Part of a small language model's weights: tied embeddings.
Each number is 500 + 40 x the weight over its row's rms, rounded and kept within 0 to 999. Layers, rows and columns count from 0. Numbers have three digits each. The size before them is the row's rms in percent of the matrix's.

# layer 5 attention key, 128x128, rms 0.394, rows 0-127, columns 96-127
076:542492505455516470393528529425425413500437500520499498504594484503492499463429551507482489536477
091:478440485577556488527485480477406505510477511544540438472471538489437514460494423464466537491494
077:502456424513449506429538519463462511435489561537497501475466450484518513458541453533425475609517
073:514454500524482455545544524548504531533493560536518525526501517514536510490516457510524480572540
088:552498495477513486532476496511581513484561453573451475509553497475555520502514538485494535439505
077:496509465508506438522405509453473593419510532553554539502537477465542453484471491505504448422533
092:475494510489542497557501477533495515487487476463485590477495504538575476560412531489493524446581
078:423471442560483488469466551447521524441494499484524536411477484499601438432478528503517519540521
102:444550485459432515485523519486653485502510425515488475473524531542499510551592539497512492454570
083:466471474463501421532482511533537554548564478470530473512462522549502489470522496501490433335466
085:478459490511510488490457497498481545575525524469521500527483466466516531536439479570479473408409
098:518489468454476500509471509479533510479488529485450471433447442477508455458482485502520575583501
100:473480461452551481468480514504495628494549468513451458487484414608433473498541452469453486480430
108:520484566505575507449550440399534540475442547450480490515514506530437535487380502512511520493503
099:454509508505509452479584507459467487498528459487551567534517540543479507491491491519477517554532
099:514488471521464531475540490472462464486396572493510498536446508415522463453394507572444570594497
105:538500536460554542488469507512603508483548510473516465518490464586511496444523512512523425495471
088:537523525480508525432489495456498551422499528463509447511567477465543477465413505508466538473501
099:541454452461535538469468479436493545476424454469488477509469466498489509525479505525501522432527
086:427535421528428522425434552443491516441493539468485462491528489503450489498474445501451513490453
103:514522468484440517526485498451513519463498486398559490439456477483597472520505518547550492487593
108:558522575494501490445527511524550536484393544482477550502518450525482549469474535529514528534464
109:527467480440483530509498542510446534515441478486505518512546473520538545485528536497520543513577
115:528511503521493536484544509562569462486485551543509452525426429490469497526494505560540470464409
104:475505511497523514554477485541533539450513458495457480463541439435568453519590513471510422534510
114:402541508490532529511499521515443548473546450538549525485481506498576487425503554498480477467449
116:465488494477557518501487464487543548502454546500394498509554526451492448520528571489517511503449
111:481464489472477482496489518570454437463645467549463504510523560573563449488542532472505518503518
110:476503495499482486466494518545532458461522483504413511467475454427506388496490453516463487429454
130:515465487484520527440499484481511492543516470499526481483520526602426562521583516543547516561540
121:508458500505535471469529445520537573548497477499460527511548488472613474540506498545487444464396
117:490495508495538505520482496513504475495546432507410468447574455521474397505525526558524520495507
104:511503526514517487442516543541508450437476577546487499492519465492477482434508497470532560548529
110:565505447407505564560580507465552572484509541460419532541510513474512589458513482511481396524481
081:528506514504563467511497507424512457462456575588434488521546450495491569480484521495417469468485
094:575502471461453530444525476486501530513565472498496503539449501452543586588486451502500438483508
093:502522524525490512543490569481509477460437504511574504518560503529464492422572513535449487537509
087:417446505522536550432485549463579535511489489456509480553479514472526509496451558465405456523487
097:503559532511450538543559521528498423408478530467524466491544534490450469431601573551491514496538
102:456499510505584534471494481432538473471536513481474470517491463432470575462473484526533498501492
098:533457510479466484490506529461485531540517526438472539526518485555530480552418450559491495538524
100:475509483492467463471491441567433427476459521479507526482397490453474431584504497459508491490518
109:465506509531466522525539382495543500521557474468522453501530480482556534473527475496516439548495
114:476552492526468522413476518500580537479576502530525495491519512431487485436518539520479509545487
092:466575507488526546472467565546451504479504500576535555467483524538500405493538514456535473492549
106:494500519514505483526552548512413517566477493507569516488491532504506520446450532516506500534501
100:467458558487522443568537582443492535520527538598486537482533499488472525475526484503501507590389
098:505485512507505512431488547478533522501435511507504489508479554469440486457556491535490516503448
098:523482531469482502586502519548511527507471456473501490524495454539525453485538439478483511485546
112:522568536510455502486508520439547480583538482522464478478563534489484590576580449530498495484567
095:451524466496495521508512454584483557514517498448527482478514557530535434553546552579506481473555
129:510526470508474555438484472451491517526475465481542540483548534554502550458459496520494523435454
092:492478509495565510558537444540511470527557480487519600510522479525483591517469518519527513444454
101:472500424495488520433471454518534504448405525508463452485460528515496445400539490553500493448511
091:481472454479547517546490477512474506439481491493552454536516511504506565549537465499477521547545
102:490527498505554501500473528462465526528491471463522500544518515556498489386557536471468562470450
104:551481506482490457552509490574541514513427545537479464528565550465471452497528453490505440498525
134:448480491473461494493493475621530490541523435455389502499506514496546529583536481517476466479510
124:524454536507440468513503486490518479500594494522493518484487467479511483456480462504487483586488
110:518505477545506484472459457538535497503494478542509459518414540492531502542544513526529471422461
100:441521488521580511450503435521503504506541503522494495466461482496451541521564489495556492453578
113:547473466487473498528480490474464487477499501520454527493497480567484571470529550623475483464512
123:467518497470517446615501522520492470518542541496490499531554454537564552470425489481509497507502
112:422558544497542570446467488467481543542525444517520562499579491481556502518481456455445478523499
069:457466490519440505497474535550533505491499477498467464481475546544505490473483464447482496512446
085:467508575478543521472550446510519470490514472471529525469534438514533532439462492467452505469501
074:539532492506558429474537490539527492496489475495556479449445574436547548480487472559508474426433
072:508537482523454490500517470519586444453533516466472510507478499542519505537505548427526533526539
063:467462533544528514503508497413528489547460531466520476475520469484555482443479431503473482479604
079:436503507536526547526500487532475512477450506509540596498453523517473552487531475520557438463533
089:497471499557527521509504490511544487506501547479507459464512443607562470522523426516515533471472
071:505440507490516521513453456466521504558527520473432445537547469486536466472530535495544550516480
083:522504487496511470504483450452502385477452505541501565498535472535465575523470507433452471541534
079:466458460560485469551465465506530542555519531436539461487544428517535536504507438451417453466444
099:533464484528547493485412442529494535499504510503468514503569462548517505488450476483500490512424
084:481441490508527463499434401521517594520519495488409470540471487503554437532446510470541557492514
097:491505438482582507548494586529436461456509452480503502445488561485471470492562503535450514525543
063:485537547499525488535493485459482509543485536517446515471474460517448469407470503492515502465502
108:512466464495462455529471439526500539504512458429515548526398536445487518494422530504485514499467
113:477521506495522430528568546517541479495515465445457495477460574477460433568479522539479528495514
103:532464481533531521541458436540489497470513450439487503460495498516503472490520496501461525520460
145:493579555503498494495508559462598522511508523567490529472480490470497533498500490547529524461535
111:549520516512567528501492575491522509471449510561559475506545500496449501562491444465507520510511
111:485516526497536503532413474465511547497462504478358480477544456500558456448493517544527474507499
104:548522504509448498531497537505551521513533492515511483510641485502520455525525502571539509511412
086:497443481515550553489493539424481529552496459524428483487498473491526449566458493534530508476505
097:489507485505429486515528582517565536504483531427533467535606501539530479549524485555505490452408
077:453453490460574527538488499448479525509539477531526502528519469523504496542465468555465495404467
121:491496536488496488553496475531475455537437529529505566540498481493478533544546515512469516503456
079:513553522534500492453529476527500502537539514504476516500534480530541405529535471475518529540498
113:476456490482472442491519488537514528523522489465474538519576512517489501569495465468445502534456
110:429467549492552484496492471566502519505549478505444477564516464536524514487495503539495483485481
113:420564506515568516484552453527517599475499509459499543472506508507544455534497494528466589496389
110:456544522465529479498525375566532521521507499455526484536532530520480441525603492421474491469458
099:472515510496436532504554459483412396475565486544469481469485509593563504464493544499475498512510
098:508513485539422511527396491496519529467461509526518489547497560508519497490437502535496488530530
085:401475522486468492490440493519532552497498496530468497464576447519497515477501527475448433553448
075:532523476520562513524432520397457579497409551434526518517478462483477393497506473516468449562507
082:503529506476550504467550452484518532517521504462498474464474433550516487526516462523534596557492
105:437452533520456455478568490496511497476552500515402494565524530476515519532465466434469568480542
092:458531480514483501448564560505550513492511481515534549577545454515485621494501527533488499497507
092:487490428483498492430454484487501506530466452498505497518515570543500547538558559498512476504482
094:574541534497457485466503511462419484425481527476634505527558492442486504451510571569418503493482
104:454500482455580535552474474566521495486449499497493438463446463494491552461481454543524491548525
092:561459512512536484482470475380492494511485511476537501478468544467515440536481483510482512509477
092:476487529507445523488556443503469506449455500482450528460519507487570542506495479492540492454474
108:437477508460478435571502544502505474481483562492504498535486514513516499500563529485441549494502
097:537482522400470471446535485485471498475522549510538503487369440538554369484461480543522495555516
100:531489489551578523559538426416523489515466498524442456560508489507486510496491532418516578489429
103:500472495457487552587495548539546488495489517535463480561463486533513466512502436466559504571456
094:461504498510517450451515528471522559401456525478496543489552501535463510551478527466530539489464
101:450489529508465484515451503509529522543549449461494598536517489461478479538507561485483511398530
094:545486387526497552518553493509495478519508525539460524494424519486477529392502545550511543516563
117:443502455516476478536515492431496501521503563444514439440461431492453478555527455546524471426509
097:553429482437518507517448454554480479493470454454573547464443516570462437462513503515520516564461
091:501520513499503547477526444485537456513415451593586540401485482465499407531550452463512488491473
093:476475443545562482508522425500495472481522528526527487503484536521491440459494513562506520465529
087:509529490542509507471526538488503512512524503486516440535466478505507504399506475539378573520454
118:505449575509505481531461435453426440513558514451439492565495475469550463485461491552493507471449
109:483467538509474506533505532531504503526589477526531503516474518495489532487537488545541488517445
097:524470532500452486553541536543493509458517524536515505508499550440530430485557461541495500517549
122:480500529482475481569483469455506531556500506435518533522524532463503458522476469483468530545516
105:468548562514477519503518492469444472516526553557494511553505511466501552488488417513550474529492
109:514533496528474471462565495527436486459492530538518480515515425489492524482449403575458444394540
107:471476510619496525445502473549424487531518493496487540522588469492532523470417506582505501535504
100:534484488542495422447549585514493487410505560426477483500548532504507462426478473506481492579491
099:496539542477452502481468501542466530465477480513508539484537493527514481463608513542513440429454
109:489436476492470545446535423483505556483534527490538466513528507481502534516552492470513492529538